Part of a small language model's weights.
Size: 8 layers, 3 heads of 64 (1 for keys and values), vocabulary 2048.
Architecture: no biases in attention or MLP, untied embeddings.
Training: a variant of Muon for these matrices, 156M tokens, 2720 steps.
Each number is 128 + 24 x the weight over its row's rms, rounded and kept within 0 to 255. Layers, rows and columns count from 0. Numbers have three digits each. The size before them is the row's rms in percent of the matrix's.

# layer 4 MLP up, 512x192, rms 0.104, rows 94-118, columns 0-191
106:117158127165084151097145160147125098126177107089092143166138157121116123141158120112168137110157097141137115124155125129122101149112140123100162060192154117152111113121140103097125139084083121076125101148101097137114146153125108146139168131124088162141130162085149141125133101147110122133130144143087127150169139118157125131132127147117132128123133117111124092094119102157124104127129150117132155119114133097136113106121113093128169152117146107148103127133158116136158134077108155160129125181121094111136144128134119160169144116111133146049093098126115175111144142090121115165
092:134118118154146164118105114130109106134165137126136161131114155121083135103146117131163111123151178119185124116056169111135138120117165121147100120078104101160163133144091107124126103112079139175155141166147151130115139118114170121197115177108148142110153127151111111143111171136130128140143156156172113146136118120091134169119110111153138103146127129115121102129128103119147118097151162140152168139104103142192116100202125129129157107108112141109159163134154099111101123142151147120143136119162144127127109152135122134147144148148126112117135098133132125081152091158133149152
109:147121124104101102122084112146156085092106082145146156106096049098112171094102148166133136127126139106149163138157097115134164093116084079132145143111149128087118116130154146133117154123114141097146117135144151133165079126150101138109145122145111120115125142131116114129130176101091158107141155153144168131112142139104106173142132115144112137125127100134098140126097114124145140127111105161109150172090099122159113135087143122171101092113210124132135098142109103129114129130133148128145152128097113097133132148120132130095150120163108104131125082119108144095140116163088121166
096:143094154117130156115174136149102128135116119106161097088142109111072153132166104118135093133110144103110136132100097132163152174084146129119066120156139081117154156133169108119124123141118142122157136102105144144145117145158099131108140149144119103092180096127120126133140138130128127186100137139152115122128118136177131094149126128091152101106163130117074128161161087131160163141102141120130096119103128123163135105150176144127148123083135121116116163160124122117102154115173133110117077127114116099106133164106133101145155086142132145107143126119134124157142091182090097111
105:149136118081080091126136114118160169122154113144146157113162139110139111143123108099140126094152140136152157094102149117140112151134172136115121098135103156116107109168154094109126118099135103096130149105135111158155116171118106102152135130091163135124139138120154127139104173114129124110174154163105128132095111068175109119127145107096126105086094149156068109096121098114147091130141104132094144157147136110175114123120070110117122120137128111128142152145136142170098106093137143127144149142147141136083113195179134113119114104150144179089119123142130110144117118145128097137
107:110134150116132150131136164149125117129173128150116102155119148085097093115122148171108169133145129130141145104100173110151139142162107106146107116096146081125091140172137104130171137153149093123128126137138131164110115127172160102101151135164125125156148146126156120097084120154152083150129159131092125134141130139149137139150142165133129158129130163173128128112155119186172145133136118105126127146100165132122159084123123137164076169117108128170172134152148127164109125114147141072147148118106132118091141155155173123136129150153085129141131150106109131098121145080109079132
076:068131113138142081112120164087120148149169120120189104111127136128149097096118089123130121140104125141119115131126104152106122160106116133118152110120115143143152126152088133141153122116121129127175103107088143132159194180138139121126152127089109122156118138097098116160143121152166156142150092118105126134113149114103127124076118115149131140103125120194137152102143116091098133145092168153152134096149138126138124120130158118125123099101131106110156155150129148161114083100114119163116103102118145157149154130139083139119144071139133128127072092126156136165164127150158095084
099:153088147156111165141099155136150125120119146084118087101133154129151134094113126144145135104111168129122081139126117172114087153156123158140139175119147171114133105118148121156121106143085103168129126127099169144111097161112167092132141082147109071120088125111137177139121151144143121119134136127097149123178135146128136120106115088161140146133136116094141129171123147095136158145119114064120152115109079140136124128141116124143122068123115069113113126117151139094141097145131147113092141140177136180109110127089115128111119104121105108149154128119129137078128149105094128116
106:119136129137100079121118151142133154124121085121126141102139149150131174137123098128101132117120156116165116151103124126146116152143127149070156126109107165130132135136116160153125123141088147135142110115142103183052143144119103125130158103120124120136137130056151129179110189153095134089146089141156127124126133131121136176138134093096117132094128131159182156150116133172113115146134110137091168154116153162101107147140105108122161104147144073135150168106119136127125092113125114134092105116086108130129166154120125107163134111103179125143115163129140113097137117122164164114
093:124101180132132124115119122120126076103139093116179130121110111150109094138144118132141131162098163142123124170124096130119131140130124115075146128107091166097157136124172128123080161150129158097133158101130136143127133118120109117098171136126120124149120144116141158115100118146115150109117134106078105098096128145167093094142150099094146129124160164080122120147182166096111108144103086090130120112134130110132091158139068173134129124159153097135163131144111099100124166130193106112131122108134172104154140132076109142139107095146122096129093140131102148112125122147128155129
101:142122170058129144175100114129079138119102127133088156070129076130153154099120098143082131143067105178114119144175129139115148148130115141158117124121129148116142123160098113121106155152143120152130122161100123127135146196094099151113109151075121179120130070135106135135122158102126120111134139142119092118128117109118136090104129134078148152117128108133154172165107120103103139121101117148101146123122110172138130092119109119112139130111138156115073110120110131136104137120149144116146137135092112117154169128125113066142161143155132162136122118111117115116153112098115134141
105:149075116192121144122171096110125165104146153105098123156126130153120120168125092085111120093122144101155125130116133139112129169102110139097123128126195155152123122128097158158147109163117137123088044105101127102128147139145136154164089120166146122074099100149094101172112108112156118111120100157106153127101099085127133103126112149118086118145131133122132115112123127115169072126100131108122126126129166158110152109123137154117095131169138107109126138087136137101122147153158090089168099148139083121111131104113155125148115118138103144125134106134106138137121108122120137144
099:131114118149090132129141147129105154085130143121156142118113132104139132093101101125097086154152115114102127146146134097163117145114132118140111126112094154155115121123095100155123115071145125138139139154160108179139106167149127099142112127069099142148121118139148116123132114145126116125131195108184154133098106129111088133140151104144157114102152102142117111107105131122076160113133163103100117125119125095166150128181106085115119120130116163146104107118149116116142100126123137117168131091100138141104137119137108096214157138084126161150177112114125112166104139096124137070
103:128096154105133095095101165164113095162080101108153103090173141152143123109170127115099171112146104149146153081146128146111055119100101136088109145147140115126120152122127156169125164136120138148126125118122110120136142142119151139139141132113097138136107111148170180112090104140144139145120097124174107139110124090092153165141152115196149109157094111118139106103097105134128130125123074137118138121150133105156150121175103127134137077154138118094141098070164137148117155108140110102099129121129093146140128171149112131149150097132123128107102143125094136107113133136107132149
097:108124112129101155144166160147110161091144113132139178118099118093153153119175130123132143117143101147205128151124072125143136141131147172117142136085171142123135123183110076093140145162110179097105118117133144166146128131121145097108183127174152103134098133145136127140107114110131079106130156132121140161156159122169129144140139134153063122125170115146167130122148136118112134175127144138139112162093136139149154121142111090139164130139130138126109146126159117129140073112133117086132176129133111130139104110130138151122118111121133148122121148109140078142130160154171116147
098:128176118118102124143122142125102152150137138116155131124103123170059115180117159129098135164133152129109151165152124132167104152104086130123134159133132120143167121055119215187115091139093144149127128139175131140154133136114146090093142111132155159182116166118141135153098123135114140143120137126133153158153140098128150104128123114120140123139164126129138123126145144087160095114136095158124114076116139148111145116102117180118130112123110146109141146113105122108113149106144116133147117125105105144126127129097083127125104107120158123136117136075133163124150107184157081127
092:142114172150144144100165128113159115145086139161116163171147153157095103124132158127118115130109136143187105101115128113116092125140097128115171165134113142133140135110182138127129110192089165157162100113164104135104164115148116137093113150115134160119120145141112128146140139114144113157129098101098124170129157127144133112128147169139097146106152150095123118103145078110111138100130124129131113138122127088126086118132189101156125151140118132163127124108117140139150115142125101143160118118139149095153097110118134197094152097152115154157140084144122138202133124132107122174
098:104166126093142093141092111135116142157134120140113088157189133139142121169138158132115131116116142113150142156109123118082093158153160162122106109107119156153075159156121108155146177126197087131170136134109129097127105075125108120178133104180114147115131138095183134107110124116121205131137106095141131116160116126112138134129192124154142140116099109130127168158132131121157107119159125141140146078121098122143119118150102132131152135136130139136136168144123107132122125141109126096144178085139142122146106129120145092139138146128144101115132113133120090131134169133150167104
102:111130092154118121111120117187130105134183134138108132101076146163142129137187116136122110148086119132129111107118144131163079136103114146136098119103122147122115065149166111131149152114094134137162132127163135090145115159111115165120117081119132129163149119077115093159131104165127133095138153158152136172118111156124127152112133137129123117129113116121095132161113126165136109151141117167138112151155148109071133096138163154091115150128122103109109117156161158098152136144110129141125147128122092155141180131145135141140137145145133130109182100098113070168172128087146151111
107:111124137132139128168120122106098143080138119170123121144079079172119096115097113161102125162108086089134151124098115137140152130118110100119083129112132107130098123107122104146126098140105130148100086138151161136143127133148127135076167119125114165135129133145149156097156154123187151156116132103124144126136108174141102138105091113166143131154105099105109136082150152111165164121155091110145121122130156131128125088104107121158144137102162127144165155086180147137125119162119154125087164122162122061187123105133123123126119138143127138098121124154154110144152113086100139133
098:075112122115080127096119119097154087106142160135115154115119150117112125128140087128153121095145132162151122150118149115115125160139139114109104164109125111088123126099124138094105164151130109124122138110129135143111121119120148067138123136077093167110085156148159141120136146108118128106151092140173137084194132193116124106104137123178050124127166119130177094125141143122076120126181114150119122124157114103149140120142156123114076131125128108137139115161161108124177162123125117086117145149107121144104142125122130103116114124146109102106104118144130123153132088125101123164
095:100095157084152134119092118134099113129159133208117137131107138152123141150151143118138165127170099139118118101155127143083176105156132110117112146189131114157106124118149113132110111092093108152136125164152143160144127127128124112113149109102142125126109117113119119093145130084115114166133124159175130067125105139110119150111085091126140138141119113119091130130183084127147168107173110131160141089142135149144093124126163126158101095114137103127153173138108131104122100139069128116121136153109127146131104096081119133121151094105117127172073135116093098106128128128130130116
087:127149142174140138149142113101105120110119107134085110112119126105163137128161138108142103161122117147161129120139113113101156139114088114127144147135160152143149119136138137114080128092114134146116153124127136141160097138102098134117087084169140093122109123093126118144135137100119153123133129068152102129143130144117119104153122118114146177131078133132115144128106148085162190124097098125134162182125112121134112138119077123100107177161133152150101179131130122168128089132100092143129124144139140153120178109093125122096140138174119209155127149153105118141077105097137160132
110:091121138181137172129160152170110139101132148143147117152112132146134105099116135151079152123102134084106112208138118111149118140200110116155123142143124147098143130143128139146128128155146126166153150141127141132151118134105125177153131097081160116125167153147138109108148118148154153126165132113120152154096100113095108111100134123159131107123117103164110095082133139104090157145102108160147120142123114125143144180143105132154137115102096100132113104078124110160121185124163124128153178154141162136149123134157129119118158125161129157113166142158105130163118108106124128171
094:116083179126154102165165126134159136132135147116125135110128135094127116160119176138130133139097082141138148175101089119077123118123120068106105086101208115137132084143120144127142147154139149147129133122151119090151150087114143133103125127109090114100127123177140138150105127088155142101088141134115114104149124130143127130135166153140143134157125117112138181110124128106126100135152138126123154113116102122184125124072070131117103139146113156151121144136141146151089138134124086119122120118104148141135126080141150145130153155149109116123160124096158147153061148128085130146
# layer 4 MLP down (transposed), 512x192, rms 0.0592, rows 94-117, columns 0-191
100:134158136145143104093095111182124108141122077089131118114129131119082133120127173143128134195132141133125142098119118142150121182123139094080116160134133122192122170144085076161125127139154149159107105117175137171128138165093058117109123112115127153133174088153126181134104106147107115125135133132105129098131101121145147093112155150122107139145131141149145143116129138110098169136137119147091144145158085144140121135106139101106113158130138096171115105146124130098119166119107118093132170135142115120109125106117112121143151110142151139111137167184143116137126143156151131102
095:129138127125132109145141125124130127119139139083153073101084135136112090110132114161129164154142091154137127131104151127167177124102102054101093133122171179146094136153116122124118115146127125105148130109136116091111114119141133127104124109201101143139138166130164131150131107111118123107123120163152170120102118102124082109112178097216148106126126116142090116093111111118117132120146128165118119130142141148147151119124123157135158162110188145153160146129102119114128133139107123175147109163157130121132134143102135146144117102143118130161117151088141108109143064150137155113
102:156133118092107077136105127082110180143153098122133120156172152129124108117123155122109120166165127152096105117112116162155154112117137118162125187163158103145176117076130138122130125113138096145169151122108123136184134165132137162082148098129134117151139123133147149180107133114152148119171164077105093148133132150147134138108151144119138121104106156158144155152133121104103131141084143158111131130144149130089131145132120128153126146093110142128122140086132151138118147147105138158134138116120139154111119118132135143108140118105142184050150140172100164112118129097185130112
099:123125115119096125127074119131185145108126151118124147132126126189111147190110124105148104053106136145138109142128130148106117118145093137138125148111126112148154156120088130111156113125089087128130143153121096117115115137101127121139130113072075071082148092113104100084129114140106089123163137127137128094129091092145123141097088106084107169163109152118172140128113161116146130149085141140184165118098136159113144127123164107125145136124146119105112131122111123101164124137138106150149129131133149112149123124144153166142098147158114151136094077101088129098133137125114139129
105:105132166151160121158145131136123108134153156112110104113120149087141123123097137117161185145109116104123072122131162173126150145110142150108146142123143116108094128122143125186134096117139144155108125115096124094095120085116113125154140134128128143139132100154118120084120114119123131124140104109079085093147154130102144125111100144105156151131155097138134137130112106130113139110132162124132115113132073148116142128179133144119129112141092165102067103078109167105114184159092092113158122127075113151179155092118106142135094163122111117153089147151182155112161133132135111131
101:156097133111133132170080154120117175099048132160146119084124094134122089127137120118126119145107119157160121136097129140118112106093130144137157138119164126145125115096102142116112089145141139109150144117146126115156115087098112141159135142091095114122109146112136118106141091126123175134125131127114124110123064137127107142117132049151130109107142131124135134084081136089153119132125172144114111152117085118123141168143148125110140134119106118137118143146119127119143140112122110141078166161155112086187089110062113144111087128070113128104124087157128157131142122135149133137
077:143120120131125082108109119127062081105095119124126178137162141152093148108151165053113137087161116139099130138132149130107146116114124124099150103095147114102122131147143125127131102109140103102190110146117102134141137098137144110148134128140166090112132104083124109133109164129141107174135120120113079106150164126147175147134133186115123130118148190113138141135130133119109127145119100124090204137124145106104127131111102162149097151099143115172087136116140118108127147178128108121122142138130113142121150141108146087125143124150133081094118128134104096111158137137120114174
098:114134095144138168110167110141151158132159115130127122119103080111126136143142106102133160195112106113108184089091182100137128083100154138106154113129144100166162129110136106155137125143156124130079140169173145141126109167117131157100196115103135124124137147155138133163134119098117176115151105099123094101078169107153131160116128112105154125128114130131095116086103129097119109097109161142112120152166135086124124134121165133123170127112129143119142128165151139133111123147134157124138112128118079127151118106131133088128163111147097136086122155156133122163125118149173151117
107:151135138123112113120144087112168135119116164076125143124112157142130148116128106114100110119149125116146154123127129155126106137099118069128142142108164119165106109146165112080101133139134134139121121117145115146112104068143157126121112180139157114168120102142166157154123129131138147141145167146142113131139126137142155112115112116099136123173110106139137102082129120095126141123087180130147134117122119098173142185097086106097125156080154161156087146157107124158134145145124154128111198099155110111152126106141104149059072129137152111124132117128159170089134152131142149117
093:135089154140130135206103161114122083131160104125084082142114160163122172127126109122170117139176169121190112134109111110153119083133141152129102132095156132148122120108121117157104140122107116135124140139116154131150127134152140118123096121142155119107138127115137103155119117134135101135115171156127125151153113093036119094080171121122132136145130144128122142103122115146101168107130147139138124158102147174139128134123100123139192142132150133070123135130167120132143108138123145127151141128123109135137137162110142096103135173093146138150105093170156085135161116138130121081
098:114136162133109157129112112142153157147185116144097131129064100143148116137140141113107160133119133093140176170110116130103134157139136149116146136133122147163078141108133097127118115095123147121132122103149098134089128132143109092115176127138125143170134087150153142159127129079116175149098149160136140157114158164120136142099095130147107138131127159141111111101149136125113182085132123127136136166131133109167116160154134085138127114142122161130142100142160112127132100100152110132156192121140127108157080091102152098125121088148171153092106143099099112131111103194097133112
104:143136131095136124141107131120128107141114121108100181116152105102110139111194121105112149148166102135093132091125089142124125141153142130136117135136111120142141118105116129134125148123129126107164125146057069193128167164133046146112099130099115115134139118093148100108097124100113152133100155085129121118142150137163110138140095085142114142146098126131199169135106134123112122115089096103121103142117152110123150132117092146132135130145167159156126133084118178140173127126118112139111109134113146076142134113146113136118113121118127169149140112163158119141132181123151145094
098:132132138142158114116120128122103167096142137102119141158113130081106105099125099161098135139145108127150155142133163133135113134147128078105132157123163126098129127130118135152120127092135120121168124111107120122124100088166080177117135119179122152146123117148144121141100109127085130136101102129173117103129115112103153121126144134107129134128112106101117115068192129108087120092127108155149119146143089143153114120158116141120108118164149081143152155123168143057145127092119212140171127149138153108134138125160160155152146143111135108171136180099156145100145123152154133106
099:174173149135151117162103131149124096105115093140117122073096136101130175142072124142120104097070139116069143111128124124136122133119147136115158129152110154120104131154138125099125148183132059150102140064124154112125072120135131144116115115097156143116115161124097101119140122129117098111108117147129092124156123129128156123114124135145128144108164155128143121137102126150173077176121157130143123116115146139063111091159143120132137125143150133128148113162102130116166144154152097167108145136128095125116128118106152101118116203140108134124137131161095159132137113103147152147
097:128148134123152084111109128114126077108162128138119125128111112152131120102134138184132120108141176186133140113170137125145145121131128074112125194129128084133120126122142142112121130142128121144113092134122106061122133143103116107147140120118116156107166105088177135142136135123158162109099070159114096118109160119128138113133134100122122144138133168123141120132125102131151159075096085138142123111120141113160118124153160107104134154173141137120106068112102146157155152117132113145165137095123085114147143112118109153147119124196125094146145102125154144099170179146119122077
096:162129127133168140119112104142139111093134130117152150098115130143172141150116111171106134139128119120151125157151161146096103110135098106110121137072129107110143186095118072106119109100166117168127113150153115117117138120101122091126162146101153178127122108119107122094198170135142172087172125157128126127159112127109131162097062139122105135112134144110114175132113129102162137121133095135109135115143127142104143104119148131163133114106084144127126139124120085135093097164108177080142165169155096105118142106096141134106115118142127123124136094073128100113123136129119122096
090:149097148111159141140142151133127171111071119133100125129154158125129150099134144144159162149138103096138138163108147160159142112116115138140151151127164130141127114150112169158099107163142082151078142122126091078121137127150163137145096141115165138185153103131142119154137113123139108127128122128157132127133148100090116150117098176134127153144126154150146072145165080139135108178141159119116137116048151141104141136126146124133107096144130136159133144150078091129098143119100155126106162184106108121125174143101143129125077146111107110140113140098159129123100098143132108119
097:112137123131150177104128130124162125113104159150133145113092152098133142130150124116133104183111115177130148137102094134112140089097105117143123090132101133118123111157142173110146167148154148100091095113119092146086118124109109170099090072094176108132131144082112141142113099125132119170113140131132176143140106183112148134146170122128125106111070098144177128138116167098159135156128103120128108076147116121178125155133139144117111132145105068138126158140114134131133118113146163158084094138127144129133115136130115134129114125123078119145188136108132095126125114145148151145
095:163144134144152143098200152121124135102149111148124115113133162124161105187078135117160105103105142128121145057149122139100160110136159186126136109131144136147117159093116128134142122149157093130098090094114151096125146107146138136094120152127111149133110136124121108135149107168115183140153085144100103146141128151115121103126070102154124154183087137139152135146130106140118132135112133083138103150126100118146133112160151144175115166135109135096152084130115118097099125116111095122147139138095164129089121065143141138138126106132138162118129100081113133142120146152104133111
102:160126142157161118137108134134155129146144126116140145113079163088127143129107171132120124166142167103132121130133179065092164142125126142114127109094080153162140124122113115129142165116171133162127141125156114103101114161145091088144150123145130152136102137134108102129122116168161136146129126156063121138115097130127131118134145187143098163135174174124107118125108138174161103113120122143106160122076093142132099095109124146081144129124109110129137125132125173141131155104101136120079127152117097105121116136122172104106133117119152111059146154121144137098127126155122077100
095:103153129128132146129130152124095165151133134161093119132181106136139087131115140148098122105139074114110121193105109124150115089106109135137116129171123140144140122076113156115159167165110170133157137135154112133117111117110158134113129143107147059152151101134156132128157164131147140149094146150119154142090165120134174127141139143117220196092092145133140117132134095137107119170128144122137097162136143134126124150126166134105150106132098121119161127097146083119139136109122106139129117144150173114106153111136122139115136174134148123150140086125089121113120165126105146111
094:168124109138106122162117132095138120136127125102169134111158146110141184139122139113128102143111114125135171150111146157106107091083114078089105146113148136106134129140108119123102113135129151165115124136131134134110152115078153123127084103122113090146082063131180080133157114094175128136087118122142145124146161139121132177132162113112150116129143154148112114120072156124121120154153137134149125135115144090142178115127122163125093154146130138116183119137117143156126162145087103151113099175151084107093136069094125125128104162126144135111109105165111132141151117131119161151
090:162149134159135120140111132099119184138152122133144107107124132165121090125128162179101102177120149174125107108145094106132158106143140173083116104101117164067119162150138148167131116156148123133068149089100104120117107143123122138149125110072102123134075121125150098142113137154122107125148117136122137168133111115157138118150116139126126126101125127096099112110118126146140122154121167132137148120128142116137099166176098101114116129112133119180129155140147138147136155157122148121143111138138151096089174108116120155090100132144138113121174111084119128170082147154068089122
104:136109142144128198139134086105087132120114109123146118102185177107139105088149168134090154156151152159118140141156117137144096166117130111152134119145141152094162143095106164134164116120120113126119126174167142110163150093111138172132116142111080105133138112126122139106073154118159147112134087117157127187140150143114081122090130105145135128099134154131129108107135107142137143129112103124144092105125142119158146113135104136113160137137129100133141079108139109137074116127149108152160150117108108115166160166149129107123133177188147144107154168109121102136113135095126109124
# layer 4 MLP gate, 512x192, rms 0.101, rows 95-118, columns 0-191
095:119143174094129120115147137139124142111099169148139105088146114113165114140126161134137137139077149115116128138141107126126149145091097127151122133143143176177158135086087129146136101123103130110136129153148111130108175129081153125140094106104088085145138129123133141110134137111095102119159127140151122106155150134126169150169108111099134131116114149113142130134106118133126118129151112142119118142157129136106103078094127179180121126108125096127092109157112124185119095123088124129122110152183137142121145112084129101090105158112196138142169147122097154154079132194098109119
104:173132111107094107086106158108105145146148145091141124141129131141118095127139152115161063131131186133095110123129128116061132130167147142099142112131160137107156094153088129097105098124130130148132129135090142151156137119120084140133119141062128140158113164140111128190120115133131203105152167106159108156132111097131122119125147106159147113139127128133104093179151169140127143184152173112159137133134172112128136134102104097151145160118139127121122131128135167136118146111114131123113134158151145062116116131128127123109088137119141147110125116139112144132085114124150172112
096:143098091094109151154159174117123111139145106132158133157119116099143143145133100097140128149155130112187113118138119097190135143112156111134142128176120129126124173142150123138127166121130100118119142117114165132133118131135147115086127111128097186127147152146109094109115123132117128117150191149143144135128148126127128110141131153090153112127144150130125097145144161142189142142103164131124137157153118072100133124097096102112111131118172069070106129147134145087101146167138109073134133153128109094137169088112122107104130125164121162113161092121139118107109184144148152119
107:134147123155130153094119117110151124126050109167132105141145088108187141091096083137087081123142133131074113150161139175113118116121118141096120162087103143156136099133114120134160140161129134112136107140169139147173109153117136095144148138180131119112133107099138115143167163087125132075139098118108142132129132133178110191124120125113135164155151145089130146133139113105134082135112136101115126128137097131142154103092139135159115133119173132118115125127098095132143101127173151130162122076135097150139126150130159109127146121158101119126117124142082125124148124136179146131
107:131097116105182128097114143164098132141098142143137117127124172096103119106113123124149183146107122114116111131087154114132149107135109148137110136131151145118129118135084123122124158143136106125139074164126084139132129145140171143125093144110103107157122120121133094147141095130140108112111157147159147114113090133118142131121110119161135111157149085191145126137114093111132155183112150170141148131105130155057113131117119117149120112130128115193145130119057119121102111122130154134146140176120139126134110170108073140127168131107190093121128136143134137185138125129170122083
077:144152138099138124135105183139163129136172124134109161096153151091117126155132139124087145129130132138155151133119105167107169141073125117121094121115114119146178149100106142130140136142154159083141109170116101121133124161109186179110113131108126136138137128092128119144152119160116107125137116146159134133125143123138162105105107141123129154112142132168135159096173092121101155145106152117131170182112138117116123109137116172090129152134129134104128144141076159157173149108121089137095104082129175139119109131100170156118134063125127170109104148133149165163121131134116109094
103:106159110145148138114154084180120144118150156102131114127158156147123106140161099106115121106119101166122135101109146112133116071111106130099099113146142131080064150125111135121109102135153128078089143141104098127153147129130106147117129116138179128147156120175065175122107149141130151109120109112148134142146130135082143089140131147128128168136096111135151088114157155143112114168136141120134127184111134143203145138111119135097113135131087142132170124112171144159127110119156171120158135118150133124113165093142122174103113138144147147117148120108128174144123154175146128125
109:126157151136121114147114117104150110121138130144141161118125142144163102105162146103142144123122128090133123121149142139103137093146152112094098124137144107087129169085086099129111068115152097089132106161148154093095143135146115113111171131158158124136160084111084100119158154156108159163113131127103153166151184087151119121103143168091143159071131132162112121164109127088153108164099093131108113122145118137105157134156152159117111112127131137117114112174122152116140144109096121140133147073127113115178126133122130087093112121140135137157150166113102123093130123123185127107
090:117102157145139141072119119143096120103111079106139111140125125158122135091129112118120135153087125078125125155145141126154137125093125153129127092120102155106122181154134097131068159151153148096133155112113124158111133086140145139125134156111101120135143097112149150150095096120116093113162115143134162133104092132160144116125178129126111150155106145130100149103174133121160100090111123119156129106162145166126119135086101182149128108179109090106128150142109121148150156097141117113122138147089117101112111143122111133045143118118163144134094084148129133105087141153136127169
107:052109170165119158101153106101165155140128120100157129134151166117100110160150109106136145124155146071108123141129114184135156131107095111149158123124118154152118164112150110139115131077103142113153127155073138090109127151114154122176133145152183146179146116121089135124136121093129151134128121090095119137149150131107146126109108098128131187132137113144122125138137161146130105136117094108100100164124101113156152120161171105157119151128148064096152162141117146106122126157141076148092124155130105155113142111128118116114155111144092152139165118137143114125137133125146122131
103:136112155132094130159165077134117135079119104110166130181098104158118125129072094116120125131115129103178136133142091159090138120096135078124072163128129201096099162117150146113109152105123124131103118137130108130152133139154132130088130117158127133081134137185121096164131158149122133102096104123111126127155138083080123131113167125132138137138132105172114116155127145103162112127113136120127107140110126130082176101102119133124109124111155099143124103115111131159131106105161123138136150119131115114099085128094117091171105159111135131107145118104153091152158161163134114110
094:121130108098078143142153132146091157112127140175121087197145160112162141130111145145144120152150124119084144109133139101132102106141164136130118119133153119123136123155156144165118080133085105145125143099130118121196074131142084130068153097123094105083168145161124136111127129127110114179147093093125141156158146140113137144143176107142138169113097124132101151124147157103120138143140094114144150125107104141123094149140138120104141129145103133117111122125127126120154082153109170164131134122121097151109141122127154070124168119131154166097085153125172161110123128125138141130
102:127160130155117122117143127102134123118137099165155133153128159134122166130110144130133125132126114083093134144147142119132135171121149130138140130129075114169155122145124141073117154135121158148132119118132096132092108151123201131128094132120124126172101061106125119116123119136132090081126103163098077108104133126141087162127128173090108107118137173162091165124139149140145120140117176167076135166166106124137100128154167121120098171103162165127090141153120128148132174132146117151110134124143171142106138148135108107143125151114150107151122074100131144093091123135098114132
094:102173132136109128158184118122144118106105133101165156124098051078152113139169113110133111121122120115156131117163130151131169126121132166117171140093128155133129132127097146103196122150131166123113100148181106092140102117153145115104148140150119120136133142107096155108091165117115109126136100109108117155141117115151147154141135130159096132147130157117077136128133135160068141099105153116131118149166143120122148085108139115136136169132098135153153133146116159121130110077153135133113131142127162110137114153147110168108124160154094069157139151134110099171106108118155094123
101:155116138117143125128086105175147121108118100152132106185133136127129132073110143135153116101153087135083141158128138125114140122111134106112122115133128108083152152150086104168138130137181111178090162137120124159146136087121137108082170130143112173123162127110112093145135086131161122090137132130086105098124103122164073162119104186122130157113133115116114104137139114101168126147164139134098111132134116160128128142101126125138141126148101114135125079144133119115093138108123136149149078180164115116134114116106149135106139112118122106074089156146119096119083161107112150160
083:109176105140116140098146135054112104103108121146108117147125119117151149147099167104115120170137177113114121143149125118145122142127149128116162105125097124146088113153132124148125114081123126115107142133097123139130103147161156148130111146147141109147145129128085130095086159151137063122097136126095123115125165130111121105093121119111157120132166148174126107124178138138115108135102144111157153173101140106132121091175135134126117114142147147160144108147134156105157199158134121165148111136144145132082097146095168100111122134153118116111155117139084112159092100158128098060
098:128141138129150099124113103131079163140165096139158118103139142110142158187099177141121121135160138136099121126106182169141150173106126164147108124168131155092130105149152102183185128188143138109095129099114118104106140087111097116138139108158157114135123107106096124152134102083108133114113094136134095158126153087147098141139149149090149136143118147098118145144152120138138122172200122122136112121106149166139128144164142098119171112100103121125115110178131102148153120142130153099152130120101136144143137101120136136152126075135158113117128104163149131133117131123113163117
094:170138123115136057117181129097108150137105164098144091142132125119068135109092155150124106115127130082122115140107130109118146132142113145119120145102115089174142140122128079107115140137122105145136089099117132136118062141140162121121177095148140142109145117177112151098115152123146124090163096120129125106167110148104109107101155136131101155128157172122154122162153138110103119139136131153152148089118198136151164146158121136100158121165083132119139143146100160121157141113121140132162144144178115087160154126079116104126134111139103103140111124143139153121117103123141102141
105:132150112115134134149112102174192109154117082164136107117135144101108144138171135113160138119117114154123147126125126094090107108152093138118116130084128160177137108133110106112159162144139137159136138125120120109141105131117094147153148117111143070114120127145121092116122121131130135141139111162089104158113076128138122118161166114081151131124122153125151115142112128131094068138150131133131098130102122074124183168133158111110140172162114192092111146115127153120123132061161135154163098119106115184124115113113116121108152122151104159179118139093128137111143121151136101129
101:103108088155125078119143119109110120135135125113133124173101134107109107151155126158142154109129093135139178150125086122104144151144130137077110122123100142079129116125125100131140134156118143127094134149118127149097104126118142126127129132133117137098088150125073118126176166126130142103109130134141157118080116157083114106117191092098135123119148185114102108145157128126138087122170095128116167116135125117120123135122137112101126117118144114163177146096189076103129129124111166116059087149105117122113139101113111137160130106130083096092138142184100129128146100149109157133
100:115128090147130095085122122087111130128136123115123126083112122095137122148151111109150182120122159153157108152188129094117140137078174144129149135149123094126158120122120127159125132114184137108048164128108145115107112121190121156129179108131158113129138103115127126141110166143101161155166146129119104130120129131158135109161143144078125156141143128071122112145165125139113113131128112127140094141069109110131188111108144113135124125145130113122150105099129142150171110140166130118113112163125139139093166156166149176131111142132117153111145139130175136169137106142131156129
083:129177140120119114152111118095169133110149111154141133143114151132100130146129154134145091122132144155122108112125142105146143137094112134114137116109124145118131162131148156161066131101171114184097123103135140128094108108114074133135057121177137160137094153168166139121129130109128149130163090132115158121152141119115141119155127117122125172111137134114085112101109088152128160163118096111146115124115121059157133137132155091134144099131152119100130183176058141140123125135145124124127090141169141100126152163130141135094129116100125141133117125159140087166148114180130117093
100:041181150130132130136139128169100129128098137097132143134146146111127121120127135131116117111123127101120139121127115119156153125198114136151136161141161161139138165121152136135115132136088147146091176118149101120151102106121103156137120146133108110176148141126101149122148116099141146127135145106155144129156116146160082110090132089158114148147148139157115134158154145068119125156101181145137105125118131082136155163166118160133080135114144145108154129051155115154122137145105112107155161148119148149159104106185123128108141094151152125137132135099122124088120118160134083118
096:133163127130139100156120122112136144092130098127096103116108132092163089146122149141097121132121099125075118130151097123126122133081104129084144109117160140107097158135120118102146106193132106125127117081091125096132124077114141144122196112118146102117136133137154116150108107148107143127163153103120099160127138118109087131132114129165161171138134085095125115127157157127135081162112102143090176162090111149101109172117112132159147134157121161110126112132161168063164110156130139117141141128148148106132125091130139078134108126090138145135105127129147164121078142118110116119